config.toml
num_hidden_layers = 10
hidden_size = 448
num_attention_heads = 7
num_key_value_heads = 1
head_dim = 64
intermediate_size = 3584
vocab_size = 8192
hidden_act = "squared_relu"
norm = "rmsnorm"
norm_place = "pre"
norm_eps = 1e-05
positions = "rope"
rope_theta = 10000.0
rope_fraction = 1.0
qk_norm = true
attn_scale = 0.165
bias = "none"
tie_word_embeddings = false
parallel_block = false
extras = ["capped logits"]
init = "uniform"
init_std_qkv = 0.0223
init_std_o = 0.0
init_std_up = 0.0223
init_std_down = 0.0
optimizer = "adamw"
learning_rate = 0.00144
lr_mult_o = 1.36
beta1 = 0.9
beta2 = 0.99
lr_head = 0.00543
warmup_steps = 595
schedule = "wsd"
decay_fraction = 1.0
decay_shape = "linear"
final_lr_fraction = 0.02
batch_tokens = 65536
max_seq_len = 768
doc_mask = true
train_tokens = 487800000
max_steps = 7444
dataset = "wikipedia_en"
Each number is 128 + 24 x the weight over its row's rms, rounded and kept within 0 to 255. Layers, rows and columns count from 0. Numbers have three digits each. The size before them is the row's rms in percent of the matrix's.

# layer 3 MLP up, 3584x448, rms 0.0618, rows 2032-2153, columns 112-167
125:153137126195118168125139151095164101132093099138139149058141161123159175107087095145155127167137124129148134117130169149131077144157130138114152160147133107099113086134
098:116095089126127128099095142138156095156157144123158130147167090141168132144142145127139136086157138112088143139122137160128119144128139133091149128131122135142097096094
095:134151111136096121142119122163103094147081149132141156107124117096160131170128119175069105153110120109115146141149099137133097165120118165137127097131143144128137123112
103:165147138124127137100067145147144147124137143128098134126091063086162131147124184131110104159156139137143124166103100123131081139116159129129129078146138115122110155179
092:143091133113117102137128118142081123112109126152112132144138134091158100099136116092130139146157113105116174107085112114162097155136145176150129113159114129106105127133
098:130128120114097112170142109114138093133132115150124124128135154117123109113142140120086137105108121134139131111153111099123129153144103123113137128141176132139135158101
105:113119126143155131189139109126130167116118102102146119102185132139162123151123135086100141148164126097085092113127117113084159069137099130147111125142108111146124110108
096:080167131126138132143138096133171114132140113160135141141085076135118113122093111149108157085164121111161118143158156136145149110120124115132153142134124105121084138131
105:151098129117153087163147133146124132150135097156124115062129097134117117079135129065142118136133158069100173132122120079205115126120120115104155147131145126132144121116
088:112114122132088110121090130129134112114149133131153166148141091138139119151114143154095130111136111116115168146124189147133140096175156125121120160166150107134128086114
098:132093090155144123117116116078122141159191119148094133148087111129170132133163144152163154082156100137099107139072135141104159139143147099128096096150119100132115105159
105:150161134156180169137090116119128138162118106146080137092106138163145146189135131123160139084136161111128114129100161132153149129105125141116150124097112121160128104173
100:138071095148090184123146118182105126067098070126099099120119108166119157145096125137127132106135143121128122151099090149182157155112125144123142132094137116120110129135
086:127136150122152140127135125125155157119164078187135176118150135109103140114097126117097129158158124095112173111121121142141105158154116134150106135125147141165119127106
108:125096094126135113163138103138138130145104126103132113150130107136124095126132081123161174104142127082132155092152113148097156126142084142085140095111164135160145111090
106:134112126153102105156120125147132108155187105164138118136127116119147121113156110151125134163156154104157136072105121127121147134096094122148157129140157142117120121089
085:114139094151137109146074109150140162113087076194146102127097119127137137126107115089132103095169160101137114153129123137157161132120188095129137110143140139112100134108
106:136125137136111103146111122142132148121108141160099116071096133137161094094175145129095132151146115078101135123105135191100125154120163102127153116109130158166131099123
095:139164087171139150116109133100140124126130110140075096107095113118122100162146149128159121127172154100106140146104140174111131169096139076148169075144135129129071165123
106:149107125126133182106121119126127080103128123091097145130098145136107139125112160091135163130129146079123181179129159155167138126134132122127154123163112129114159114154
101:123098120128129126168073127105101143107118136146143116106126117117142132130112123161096148134139136147110126130114136123118133165151150120110120143163150161141142135085
080:149143108102127139123129153101109147071152106135103139104112121168137141132073108155142152144141159126124142135128112147169151120154138094090101113152159107143086155121
106:129158120137129135108133179084142112087120140174111149074073092101193132159082068115107105135133112095148145156116140123184116164111132095104125127142127106111116113144
101:122115086119179127135125109136105144164123082144128138138074156107115172067084126135133160079142145095147125092115141167147146111096153133105134084146160080130103118126
104:100113126136094104133139140118173129138176119112105143138100091098113117123131118080112115127136130112123151159123146112149207146113148120125114130118102100171107094123
099:155162094189129092136107151145126138123157120173097118106109115153133120105139140124152173128117125105110141155089207178113150102116147111156147153126154093112086121096
091:111168077137130106149128158124142103101156112136122116102125117106158104099118136129135172144155102099148150118138097098114121087111118130138138163133174139094132160154
096:178105092133116151174139134142122133126103081128109105112155128085130176151107115141142075132117108119147147122142100119123138112154144139113138110128168137166126111099
101:135134133166118145161112128129127139092154125131144121124154104143144154089134138104097111176150138086148112104110118142133132139101128098142099151130112125144109129119
106:151133119131130128153116118115113082127147112045104110111125124158135126081059111106129102131141098109133150123128145140183123141118158124122143137164105178134110129117
109:137108134103136124125116157160109130098144147167132178146119156107170146134159117106142133164100143140116110137080106093140218116127116115056128128100147088152169144105
101:140146129141079119164111133115136142170119090088149154122150121087126152191171129138142152127116135072128102134128100153105104173135101143132157130117167129149127136139
105:128144122141119104125153127110118138119068118109156114134153126120111162122123121088097149145108166149153129085137099151158129102109165121154165088156147117094064108159
105:134145117125105127126149152122122094100136102133093111108116104137150135099086136119135112125133138102125189113127199084171093099116133134111137145126106122132094145155
086:168097142153144112147116160145122128172103110170098120078148141110133076141133096108131148130111119080145128155080161100162124117097138131114126125120127130141115126116
097:140145131123129139171157193086105129120132159107138133118120169087169148131098148147155083088120103126164103157150189154152127139106108092111165090119133098116091082094
091:111119126139117144151153096110144124086154111130100164100167115127155104098139107150108157149143130150117157174100124141125116104156134094178098141145122116142140134131
103:139079049132156129126115142096136119109108127135123112104158132073140143138117156135138135101127121150168157155162092150114125073131172157119135134135146144139138143125
100:159150108124140169109112118129133131107096114162105139096140101097144142091103079104103111127125197114148118120160091092186164124130148121144155113116140124123074125095
099:130112121130152163212109113155125137144089101088148138084132099076170133121107159113099103102141166110148111087140137159130143147142120118142122151124124160166123062117
099:136107105113116137127109079133153120118133123180076120096135135100141122102097127151111128125141162119134143149115126102108088118108109131150122089130160140148137111112
095:134141115133162141118134147090110128134104115174116130111161145079137132182085097150146133106141117141125121136117117121126157106103146165123104135126113121113114120136
089:108145114153141096121111133144103060120155134110134133130112134192133152188131148103116134109134134135102091106130116165130147120092118117105105166131151107101102132152
092:174135101110106155163140116152129087112130131130119140100085108133158160100100156126164150101136109128113193162116153145118117125065176125141175147142099078139126123149
098:127086112134084153160127132079127110138174152099152160120120113163125162155135129140122143129121111139119158151103137147143156118115117116097114141136112150137138100083
103:117099128099147167139148140145140131141177097134114122128137092102124148114088122131118085107132103133149168124072086145127155153115163125099141140146131103133132172117
103:135120120139113129183142083112144125145159145155143131106111149169127127149122094130136141103110114125138129146105141158124145140130114092142150109135139102158101095142
101:117126121152114107108131152126164095112110110141131116077133133105133168112128090123069148118128169058097158137129109137121145149089145097159112073117138118155146139080
118:111151111127132149158101142146111132136140117092140123086137123150110179128135162135140137099158162136073145138087130157168114125118131154147148157108142141151137148133
102:106125111108147197144088129137148110133168149096138121136188140146122168121129147172104161108158141089141160094123139138151127154133103122113152126122135194151137126135
112:142180150130083092114132126085139100148140197102130187127134136108179102107146169112131135116184112127114114179076133139150156133154102135133143150173133129187131161081
090:144136114087110149206103097147147111095136127128117130105136135168124140144122115142126117096142111113103162119139142128141156120166156121153123158109111144130147104106
104:122141107192125107151121146138092138092136140120140121124141082125175111087140119136109133120137122075140110150117144104117125146096131108110107118109170160129144120113
091:173153139123098163111117140132140173079106115113138108149160116095113141130113151135114119128080166109175087125170159161187122130146155098093145111126173161147096128112
091:122101124164154164093125105085129114110165107153096099091128140105100138108100111123155106103116094093119078140122108128162153132090155138157121122111111128110140091118
105:138076118134148113125115078169125146147114102134104145138119158141185158125065119116078138162127148118165143159119139108126177120125136104076117083094152160158087111095
113:164128114146140177127095142141125121108136087170098141076156111105121157103092104096113173115102168110129186092167156155124090126124135119115132124143137162115117081152
116:183110145127126135146090151122120129133123127133082131100106110086175131121120111124098101163140159061152153127152161142156084142097141116137158113148159121153135094119
105:096169121110111114127138133139112136159077134137146141127119131170159095115121154136127134107129139116121112144105100127125164107129128071119130128123139109115149096075
086:135105118132148122112117162161095129140128123150153102132152133108146112107142125136113144138166184096120139159104141135144161111134162161133118130110150094133121120101
118:103142118171099152116111101138137085127117161100139150120111137146144140163142161120109171125163097115120103132074153150132160150150169127112094145136133160134121104169
117:103117118148131160148086134162114172085109094125143171115126115092151110104126155120139148101135158125157138091138138119181101129128129127120140109139089172143111114107
095:116094122166139113115122088138145152152113068147094106107112155111120120079131108126110099111094181065133121120154176122139166162112145126114140146134137121158081125117
096:137136112165095147134119110136124152121097142154113142089146137193148123194141152108154142153135134086112083106131153129095100131114120144130180117151154087157144114115
089:127164095159113121101133126103118109143139145163159110108127133134115138146061109146118154104182133082140167114134147162099085184130109123128133133151101111107109120149
103:135122136141100088114122145115156114137123133165156124121118128154136076124099075158118077133162118133144105146090115136157086137107158095139155135150137088153110098112
101:167102137148118145153095190162093125112066106139115156101118134152137147127066100148116127144119141127132130153152160122121132140120131125086115160095122166136069106122
101:123113115141129156150094124128145129148142136124072143120105085134111098146134147154145124140156141107087104171128134138160106136161143080131142100127129153150127144138
082:126099095157157114127129122177191110126131153126144119131102149140191106147148070104106117157112106095113136104106150125126138085119086133100103100164142135160159118118
099:167127140092188184121103146149152143099143124136105162099120136124142160142152126106112127091133141139113123137123143126176140144153141119143102111125128169086153103105
095:134111132153136139136117167115103140091120099126110100118140129095153125084144105094118107123114136152123131119112173133169127114164137141107114167137103146127119131069
124:114132081136118130156118152138156107128102131109121114066121140112172159161125145116136158070131145098135163133136145133126104121122143136101123123157116117160116084133
117:128130107131165155164130153159143117143134090159126104102173147100133115107123097116156118124126144108125099112153091201121091154146139124105125083106120146063112124106
099:083124150124122171155132114194105110073109102080125113106135137166118101161149160114144125134144137112157133108151123131137139127133126140125131162163132096109145162130
091:147136130145165167162103159149145119123141138143130163137116129100158130172124126156161135088110137103139168127071121145194136097156153131156175112132137139098160108147
100:097167117131133155121110137090115120148122112149087135103130136115112164115134146121134114091113136121161119108140143158155170136120127152131172129133130115141124120126
103:113113107195127169111104139130098155079112075141145098141138153119151182141106125154143133121150142095142139124147129169126140135100149126135167141142110134142107109137
108:110110104116089141129118102111163123120178092116109142124186149121159144130105089145088111110173105109092126092102128188123151110142181112135119112132124147125105147129
113:136128124129110139127146137088150135139130117163129149116101104115168100177112069146099165147124172121137128096110105152121124143144154118113096130116169115161136139130
112:134135117104146171077105123146119128099126115174084141127138109150128151125115131128112111104130137112147156107117083117150145121104097124114132144144172131125150166139
101:143123112196125156141148126143082159114174116152124141128141091140124104112108105117086087150100096123134131101096112144134120147115113113133111137106138118103104122117
090:135154140131129156110115130130104145124124133140122145062122108134113116151138150115130149137145111129139167122115187117128144168128123144118156120128149106161131136146
103:122123121152115122130091172104145103136103138151113138149119175157109106122104134121124121150141164141153104158110161168173160174175126118101145125097116129108121082122
081:115085137141141148164126137136096140082151134113125094107116098150195191107156122070159157147108128152123109133106159157125095122086113135141117165085138145105128122128
092:151134120139133108092043165127166107131162108110072140121128090117116128132135111166117152143147126124128152195118151137125137135110151123125166087109119104137134134164
085:133109123123095106149130163118138107100120140187101160139122152129177120127106115141134153149126081116140167115151126121180145091110136106117095143119118132142138158101
096:130145117117134124184135160169125090124103123166125103136136071113163158105134146175112125142125137110161131157172113118104118133101104112091112135121115150128114122104
101:142139119143160093185091135081173125107140085130144106103136117098137164161124112143093144147148150108112156160115123115112102138106163082087104123112130116099126115112
096:158112126153120152125144122102153116120121159128117106150110148148112151150095142123084124129108111098110129114112105121125139099095136148130108134113140130133113066106
116:132111109144118134062127148119140091115103110166131119122131134132152137075114148136109092135137116105187161105112115166149161132126170128091097098133105167133090103129
103:128092132154155091172148115105144143115171091149097136090149126117171147120135140163101144135152136119115160152127136106126100087114124078121093094114130104113127111162
095:149172144143111139151115088121139172106105106125114102120133145158141154116110157134133103143160138107123088108117148130155156153088119094134168130113110086120120110142
093:181122118106163164072129144129165115113201123110073159092135125139119149121074109136105130135174170131140123121129127142191101119115135112125131111143203149116105117117
092:189103118123134183157062145119170116117164110110161160136136175149142125133130140117130120101103146119155146182103157160137122132097182128121153114130103180144109130116
072:142123073142119113154109142110131125156158152110123121106134150129163138171086118168152131098153168140114135121111167160129100120125132148136151105157146137138132107091
106:118139116153132173128107157129122148121132108094138148132135141133134138136130134132122126104118108087144088072131102121121082149138113107126130148085117132122124133158
089:139095101146114118173093140138147115131123118097141153156141145118135160151156163152153093144164131114119156123140143171131163103124134095132112132140132162109136136106
099:154092121153119147121147163144105135149161116148088145117142115127115178112127142089127146098117120106132191151106129150158146156157128122125112153120115152105083121099
043:157136082141131149139127135107160104120117140122128159087137131128149120148127119117108144111128133088077145135084158136137118125128137099104161099162139127146125107121
097:128141123177116112141144157117135147136148115110131126115110140143124105137144140181114140117135124138148138155167151135105099130126145105132158114134121160108124122124
089:101154166142141160168072097162118129075163151114177110157094159135109122100164112093142158144167161091157123151138157154120103149135098108117146115176098172154123095111
114:152117130119137156114143095142117110121123117133063123103166156123138124153135150144110109148140115085111155114093156114140128149126149142094114125133118129128115141123
105:144161104153134125143109139164123147139172116186134148149097124112117164167153140179146111141147141133125107116139145129145106094125119167138121124145133145139137138100
102:125118131105116145168127117110133136143171111141090110025114103154146128117090114155088141112113122080128132074160132143158137121148136150117104116163154120166071135133
097:121113120129124141138100139167093113133129149116147096063141116110170119126111156129121108134170144132131143146122131149186114158173115130120149135117134147128136131178
096:166109163135163143146124125093151147071103119148101168086104138127133135085114096173111142131116141119123139136138150143143118131125184112133149146119127172165112088124
104:173097070126098143135125114087148129123129101159123127099145112096126158081107131095109099097097106121148122128106095120134195165155137127125108105116108149161113169127
099:149139119145158111136124118093131125114090171119168137129110136115140146129130145122169149130105135112117105141146125124129135117159091101188104168128138096134096131153
105:119167135139119136103136093144142103047132114136136135124177180115201109149111108103093107167109122085114142129129104149128137144115153147122097125147153112108157147102
097:118117142132108168198064117114117102105164131151113107117095130135163121142157109141105150134150131137132097101126158146148125088086171145103130125121108120148123123124
103:134123106142105110127108119097171094142114109132189134132086125123134111146130110139084115117063128104098126125125124115136146120109147062153124085133167110161110139121
101:091120116119147133109131134124096092090140109118152095120143194155147082127142150086151130107126133068120143126111156106135130116108126127102145131118102194141157105143
097:133152118203126139088122158163148123094116086153100114157091096133129106101156128109112140120140162123141179172106099124167132155098134121113151146119134163118097176093
047:135117093130110156158101123138151110125145107130122154093160123107154137132105121122097136134178154122139134126119129138185136128152146088116132106139147103142129130135
087:148147096149141153101126089108122118146131117146122152085136157136161110104091097163150135133114149136116127084133146184126157132129132126165149083123107122097111131133
100:144114117114142149113097092129142150119185068121114118099107112131103180172158122123123130099153131143076126163146098126158104133149135071127134141151130122139127092116
098:162110128149124173133112132142149117132116097120068134124106125141068097119109158118160148132157145106103161128171181118157132146119105133124150086177119165128110106080
106:159132111116105128126119127111105138131110131111124133109150127110141179165121116125127118096157115122191140100115123138119154104128159111138102124119156121177062087103
105:118076131133183130130078143147119138124136124153142098159113128126106100111166134095117124078192140114113112154144112077120115091117120129120147102109134105121105123120
098:126122122116150121080113106161140107162159133129072123093133086128122118158160109126129126106116115115130155136094126137150114137073148106094122089136119121138155099132
096:137128128148116113130129060165175136093147073153148105136081121137124140090136123140097111152136101118122090121145144118126127118118150072113128126091136123148128075081
090:137116127141125145118073111142156145111120102116125109150096162115120111128139138109150128172174110132122096160127114157141155124147133141133137145180148164132102119140
# layer 3 MLP down (transposed), 3584x448, rms 0.0557, rows 2032-2153, columns 112-167
123:117160173128131124100128138095113126121158106099104187140127123122123113131144113167106142162134123151214139126148160135140122124111162147136148129117145125108115136129
100:167098131107142151134161163081118120134143106132077116083146135108136123103104099153119132141114125094128169127093116133128104163107130134092119096151137160082146116212
096:144104128150113110095136142141170149179155115155127164155170106149141129110072124173120112140139116134117110147142126131127113156134096121128141149130102129099071106146
093:129108099142128143119162131141072155082138102123122141125155124114072101162112102163143143115135150138109156121157160114108169126093097103130145130109148147099126085129
093:110146173120118104113134127130182120126095169118114113127149117117149108094130112141143141146123122112116091151181105095129084145148143110114097126104187099096119154161
096:134142109167118128140106102155109169148125123146128117098115113161126162179096119135143147130173093169131129147111097123149068103105167141112111126133132111113148123113
105:106138136139129095102134154133155105159164144099199147166131129137155114095092126094118127131119160119095142101155166114126120139128141149112110128099144097124120173158
095:102116123132107136139143117119153130152152111137130165152090137114123118114167180184119134115137131188146142166114114104125126137139137182146140149131139133106152149121
107:156142183127132106134133109144079121163090126134137113111156095135112133173139127167149138109107124119092107084106120152125094126136074120095142138098122158151126111108
089:151142097117140121162191165112134117146126135154140113142127117112110091128135104130163125135128121165117130173111124114164103136099132121134126155101147157096070170076
102:147105149092121154150192126142127160105137143134134114108139118113110106130122085075131137112087126162123149123129143110162098112123133086125118174126154115109152131137
102:130120134128122140193155129130118141158131166103126156143105173103131089138116158184145107150170120180163119130153131149098130161137092096118143099148101143118177088102
101:143132160117151116153109127124160160110137147143100101131123102141164072120173129096109098153155130143141116122097121104161124113153112142123116142138122118099116147129
092:135113105133138135106141153115135096138164113121156153113136146141099133123143131145139150123144137097108143143148141131111132152114144133105152139119142093124142111120
109:125135150138088166129099143124164117166133065134125139123150077113071123132123130065165147145111138088101095101127103123144131130137163125104121152129097132159122142164
106:111102067121114105104144115118152141121134153150122173156111174112113132124152096116118116144134120115156167109111146119126168107122162161112141101150125161150163154112
085:145161176117121142168101120119140138136095089045124085127146140142105129159124117116142147126134141129163097154126149111078125135094115143098113160123115097100139097145
107:141147124116123149101136132132140161105106151119133146096131121140098108110149149115124112113151136142103110111122094132057114102096128154160138097123110126137127115140
095:119103133092149087144130132151116164115106114134111153121148086112155140118105146106140112162078118117145123108116115117161114116126159135112114132129117139125134119122
106:158127147137087122132158121142179187110075107146154100116139093124132156097077103130148119148071108166133125081134150174091126125066103131111065097104104167122122125151
099:136137110149148120103117169115134150120079120141159135148131090103169125137114147123121106131131152174122135170090153131152095114134115129129135155165182153065133117153
081:109097174189086137106105116115163113108125153119146145162106109115132140119156112138136129138155135144123144156113211109124142109156112115126134142156106124129128091140
106:157123134133112149140134078150146127137117124126120169134153115135151138129166114131157112147065107113105148100154113164147187177106111127172121097097129118140135135121
099:157107143056083120116161148184127123107153151082090118132096137148088169118142101117108127122104123141156124106157157108112139094122135108131120099080163129129087157159
104:102134157112145139105160124171145136114110128120192145132129099093112119096116148137158106128155122101153099125103127136128157115120174117115097149132139141151118083105
101:135080137068128148125137141147125119083119096145168113176123093121115165139104137134125146168136157111121097158146125133065103096156144169132108111107170146124112150151
091:145137141162126124166136146142123109126098137127143117108141107111128113138162125144088156145116125145156122103172142134135116118110128116093097098121100152126140148141
095:165125064165182131124140138136108115111199150108088111118134146112152162141144128136140137125137139123133174124182130140133153090152098125148113122104115097096085120129
103:155135170111153173076147099162141075146101104125102112120219101119139126118128164100105173094127129103145105140146162109148125135131112193155115110112082100071115089151
106:093140123170115172101147129117145139095196085115096152143098143154114176102136129160105130143148101163154137108112112144133142118112132150127114114130105099119172136148
108:152162083118116149106132130202152131160119142097128155141129158156090111125122110120133149134147128089155136154119127116130130137137116126119103162166167121115131114127
101:148118123089112135099170124115122128121120118153172116102108122144068143108135085129123179144141179165155141146159130132157122164159151135125114122113098122162098121146
105:144153148119112131155145147087157135146145148124091143127175167167166140116121149159094131123132130114157056142124122120134165113108158097138163147189138158162084133080
105:191115098163114135112116121130085123101135128195066175130129174137082140127146098169112145107128167169141108118136138125060114112073125158115125102122157111124149127161
092:081119115124135097072118140103115159124113124141128127105105084114169132143106138138131108085135107125130113133115123149140157116115111125126154161123111108161170156107
097:145127124102133077144152119145134112200145095151138140125127126152153157135164148123164153114105126140106123172114106122136152082139102144113139109100170137156111173101
093:129104117114150137119149137115136162103124124132075128156147139092122132088148114134122110127157096118147163103161100111143152159092106095159134123112158151083156171147
107:164151124141100152175162125149126136126149127103147103130107162147152161117161114159155103079124090111122125079131086146095115127068130123093138136160143168129119081144
102:124130158141111121142128110190134130122123097144166101121125136157115161177108134099107168115111094121144092156129090116119126074169121120117113143107154101180135113124
101:124130139134127140130153143153088124130141096138140169140138150133118138148092111152135130157126151142143120132135115111130150081145161138105118144128130191166123112152
102:190150121161112099152123108094124098099138104123109126166092167141158148143134146116141117118096141059168133109153104115115120119142133132135104121109161142116123103135
089:165108142117136124121102130094129111151136110105165104153126137181102140127171133090123100160153170100121143149177136175139104198129093128133122130129096122135163129161
090:130142114110115161105117125103134128121165122128104160135156130116130073124134134125111115110101108130148119132133108083132127120146172175158142104152159132133190162124
089:106098145113122080118136140112142112075143155127103103126134146155116136071141137149110123127119129141118180136149126124104151124149155153128115111122094159107143191134
098:122077103124125120101119123130123143134117141126140116107128087108102136126062119121123126125079150138119142114112139136118123099130114108123178112108132117136109136100
101:149106150145126122167162126135155152140158115121118119149122109117108090107145142146143130116185104134118132121161136159108128126150134129110116159103104169135123130126
103:080143158116123179154121116162168144143142118107143072115115133125164135098108160174111109172178150121152112110118136112119127150145153092123083141104141159126188142085
102:191098106132146143160124136104114130130091117132100134131148147145116134126113140140134130131144115106126121129148124087112125175112125117162137113059060110161153130116
111:161120131148075120140141147128139126117098100101098120131140125133128122141138155180138131139140116102182117146115126113137149130116165126177146137118195095112120104180
106:125115175201108135088115163156110141116120100111103087136108129141147126097095138189127125117133140081129130118143105173138159114096133113125104114129113100102173106103
109:139117119123125099145130133111143099124084109139092106116120135107135131142122065128132137113115179127071141048126109131123112114125117113148151101091158184163115159137
090:117118131163127133075141142114096133172103119117148130175150116129111119150125116083124101139124109178122087121129131132153147117095107143137137127157160132058154143113
105:111151113143109132158124127188123164144104109149152120144108142101126122175108093116105124163101083128130108103117167104123147116183131097085104123131121139140079126204
094:103064131139096150162125129065139128136151149122165118113178126099118129100118124123149107120123175123093125118156073113120160118128127106078148129134108156148145116111
093:158168139142155138097109184121129114135098137134140119109163127078133141101176111077106108161133145126134069147133141138113169159149133139116148125091200119128139116148
105:169120164128107125150154115133130147125140130123115116117092126136129095140133120186087118146114082101185113124133163104145163123145128112083114097143106101083143135131
100:140090122132168142125149151158111069130111166160113132185167096070124127115139126139098102120124127119138135118145130162127146116123131155097138150158174119150161127136
112:145102129122126119147134152094167091150149133150093134127140101109130081112098113136132153103132138145087151150121131128091109133089102116158145103136124109125111119122
105:110120150098140124080143125091140099107129120080171109086104082092148150117110141114125146118163139127105107101117151135124123147133108103102142128092130164133125150127
090:104086151122105081126116141165114117145136121136137144166142107098156101140152137131103134140104131144137170134146118155120136108119133119114136141119109120125121124084
114:086163176120137111143158150180110110137181142133147135090105178100137124147130138173168113097135145136130133147140139140132092109115102109146145124155117151126215143116
117:142156140157129113129100105168122163112101104109147120140133168155136111149124156133137083166130120103154120120119134131137137134099133075122087141163126165068096081120
094:149144156108111147119142141169136122142093141128103131137142190126115147154108073118107140134133139123160155098149118133088168106101156164134159105128140133150102122099
097:136129144103115161151108116170170101098149122124119098168125135143069139109114088108107136142105130107142093089170149143150129133136144154116092158107109141065090147132
092:105140137091132126149119114103097137111159081145111129132133141141096132119137125088152153114143081139130060094142120135168152115136171180132087153197129118124122093124
102:134133122117132127115129099123122134134116149095099175148137096080115110124076121126133112150096088099145117110112166121050192195129087146170150111121126114126076122127
101:120099098157133114139096128193134138144129141076100098103102127117154102150169128159126154118118127136113136115117123105122166143134097086103103149122129149139176094159
100:149133113080107085154184111145147093117146191149159144127117105104139122158126111149135178170143103141086155142126150101158135097128165118142182130097196099127153151106
089:164126152066116175113100119148108165118118132171120116131122123110115099069130104102122082109130080134099158097157112138142114104111125170113138156119141143109098136146
099:067130149159137160128112109155143143146037143134141106124138130160120145122117109067109130124129131146105165100088153097109117164119129113155133148116111101127115083154
097:141074142071122085121128117149144097092125133161092064121136122119118156130109120145119128109161159125083110107121139110102128094099178197115135131143152082095163156155
111:103108101152128120094131170134124135160161136139161091114096085138095146127110132101141144076152152145137177165122117146117129125179091112115106155170075139092148110115
111:150137152076127130121111156174119111111135119132150167137160086142152100112110165102134127130126147163132099118139130158113162120097117096090128119117123179141126092132
099:147121092142118184122129139114144157173140126122098122132171165100132150161121115148112119126124099138136079158156132114081112122116137168096126135128117087097147091107
092:121121120138134098124129100120095071167112160107124144111167119083111186162091083129126154155160123143117122114133112120142125098118079161116132137109102147138130101087
101:138126127110124158114168133115123114083129126135079103141154102125117153095082147116075099120164154122151132153152152119124140085109157146133152132129180155116125111126
106:118168144186122106133122115130122123151108122150172149145134117113130137098134158088130127133121148110141088114093141116158135094094142134177104123094104131121114138135
107:130128109115161132138117114074114148104127152102147135149112123111133145121113137121125171113178111163115132164098094145156136151168079131139162104136083117119090144125
110:105104104120160082103131095162160089132129129099157133159134116127108110145121138103152136138099121120120115075143150150154110149163124102128150127125125099130105133105
115:099129152145176082125147181103125148144166166150157139139104117111122114098116133154151152113137124115140133106141111099149167100154108134141152098146127111133141159116
106:124121095111161106095133145131151082119129111151075137145143118087135079141153141164149141132112146131105112095149147144119130138112097134182122118159173164142156159109
090:162117124157150118122120090145146122147155071165103114130127143139118179075129075162138119135080131143096124101133071153097128126138154144097091140072165180091108163125
103:156121143154134121136123145149098143114085107117151148100127142133168160107129141136138143152106101121124114132091141107133104109106111137167147124078132124166149163145
084:148126138088109169115135111111144126185127176095096152142123176101117111145142147119092134113114125140174147146143110152117153123119157121135136127175126114108073114156
095:127136109128106114143103113133126110121090134115119089098110089166092144111131109150148146149130140162133109068100107120114147140129101201135157156115132173139087145132
087:146157108140082125144112133108142133103149097107148146137171153152134134099122131123148096111129140145078172130138171133125110135102165137133107132130081178141192110147
098:160120113132140140136115129148149130115118140147123129157124105154152124101131141093137180077147177154105101143122182130138160115149136114144143112113142116088167154119
101:124076101144177139132148132066119100091137140089135133134147132139117143132153141116173165111155156118112173156095116124106095099112125151128138104133140105143145151125
097:103152105125172084133110126153094104175123150128133102182095074153146153166149105083168073159155143120117119151136114114115177125127113103094107131123157127118115120126
115:088126127085150125117121143071152131106175128135179135114093123149078127128123159172106174108126124124166118115128101122121110113143135125116183159106114088139141127110
103:121123170123118166173150114100089200147136129138085132092139171158114107095138138124158154142151139148177142138127106106146111124162192123110147121095162105126130162119
099:120086092086124147091155188118127161130178132149110128158147140118144129115148109121132133117146116128128164124118078129124120137058146173090150110144161177135154175133
091:123151094135140145150124121126119131127146134098123130097134078136113115173166145124165116141124154131126102098152123142106112082148143112125093175108148127126122089145
092:148138092131083107091170125106075167139123134119130114125145091148141125111101149107155095151079134170109138091112112141088150125122095123138116084095122113115129131164
076:106143142101119150166149138152101140072101145125133142156158114120114105097114166116135091107142117132135131103163137114100104129103105117109135102107089123119142124105
106:107185130109118121095149107187117103149170120109127100135182127135114114150103120138121123131139111123134119115099177144124151129119085155130126108184131146099113129131
088:175109141116120133099150162096124112188121107134111172106153155101121126116110085126126107101133110155127104121144133100130120157139129143169162129119098139134105121162
100:134137133150133140132113119166115160158086145076134160131147083110141154158145149101150130157126155100115090118113138102109119110119116108163148143117154096138163123137
036:119127143113129093126142073120089123136124107132146152127108169144085150153123148148180147149085109127125096107149117103142141136146153141084140161123149132133121171139
104:106069083135144127155088133150130103100087117139095099090123124108177110174113128085115136125147162129122123152134143171111130134186128136153123145163126133160132144143
095:184126125100156169124142147127120156113100112149119128150110128100129122083128089147118091147096141137095155149148136110096079133117112122102143156120121148117129145133
113:139124122135174096151089113154122140122121164146144121124135125132173120102082081123133117136155118163121147076102175102109084127145112117127140115107146156131138149116
088:121135133090130166089133135121153126100126133083120152101164142175116104122091145105072130089134135111140137180107086100106145183135128108177146121168145102124159136125
104:103156110116155120110143118144069133153167141149143096115116094139167175140096099151136102118139126103099132114106152092124108103143072129123155113097095087116144156096
098:136172129119144118124168128100133104158097148151140140141147113172097155171138115143080121150105130106119145131128120134104162120130190173121104106096160145124090137137
097:143158100106177103127153130138118157103135138157133186137150119148117105119142088125071111085159123130127137126121171090106143145158076115173122154140138111099132098142
103:095093140142119121145130125150131115112120130136150159165078180144104157132120104109130168079174166175120143135141119144116109103109166102141129112120120135110134118144
087:126145143112138110107130159176115136122161131116102150143100115097150120112147112124121120139168092140132149153082162136141094133121111109089142069151115127101161092117
108:099129147147094117131096096169188121129095142143089119087112153171106137171119150169138148117143147124140102117088165112147107113135125115150153134169119117145126126103
101:120126139135129117149123116150080161134125129149166123146123145185144127143101130115170088126135130143155128118121116161135138167142123129137086107098091126090123167083
106:120142158112113114153127116144096144143129141146141130114176102156110138087149091153181139132141128188124117109112099139116119146094154156115097155142109171158189184131
103:144145149147132165144159152130125109104135163106150125140108102147155113155089162148160129141134155122117105146162119158119099126114099133093127093128138096127155099111
099:080198112082145159122181130138104112110116102118168140119088118108179127142102134125161106142117101122125130102127130157122116133128150130125114127118133140172112127150
047:168180140158139112110146107131128164098138148109109106100107116131124155093143120137123104106129117083122132078084122098134128132110178146128122141134126102132104115140
084:137114138095116115175157121129153138137134108113152122144120135093135106095143136131153134126095119136120115163149133137137124130145097104103104141142147148124174130157
102:073163150150141124135159131163133136146130131146189124085100170138128134141179146108131126175104110111133131150120106122110128111138148109131076097111086125141122126124
100:140124123098140114111182116073143120112158155105139129167114174158137132119124141123140151119115122131086129138109103087124100132151118138168114116103125125117146147134
104:159130124124108138119115128100143132114092140113101105117104134147114113123123140117124120124142179184125130146199104116097155093122140127154134114128119110144127100151
103:153125136096158175116142113099128080090131107139133116131141111087097143164107133119119112163128128105092155118156148129120122160150118101164128103098151089146125103111
096:092091134120124122135117125128114134085069140143106101089111170126140161096098137157146159156126122182097125145143119132154131097131124176163171182142122140109131179121
099:169107101078142119127156130104124080125122138141127155126117124155101179114077162090133137100158122143094125119128100132108180152106150152114118075136136154149131149130
094:184111147117154132109144129100102116142121087138159103109117119117101155077146098140155094135140139179142151089138132112121087139137141087090101093106126129161156161114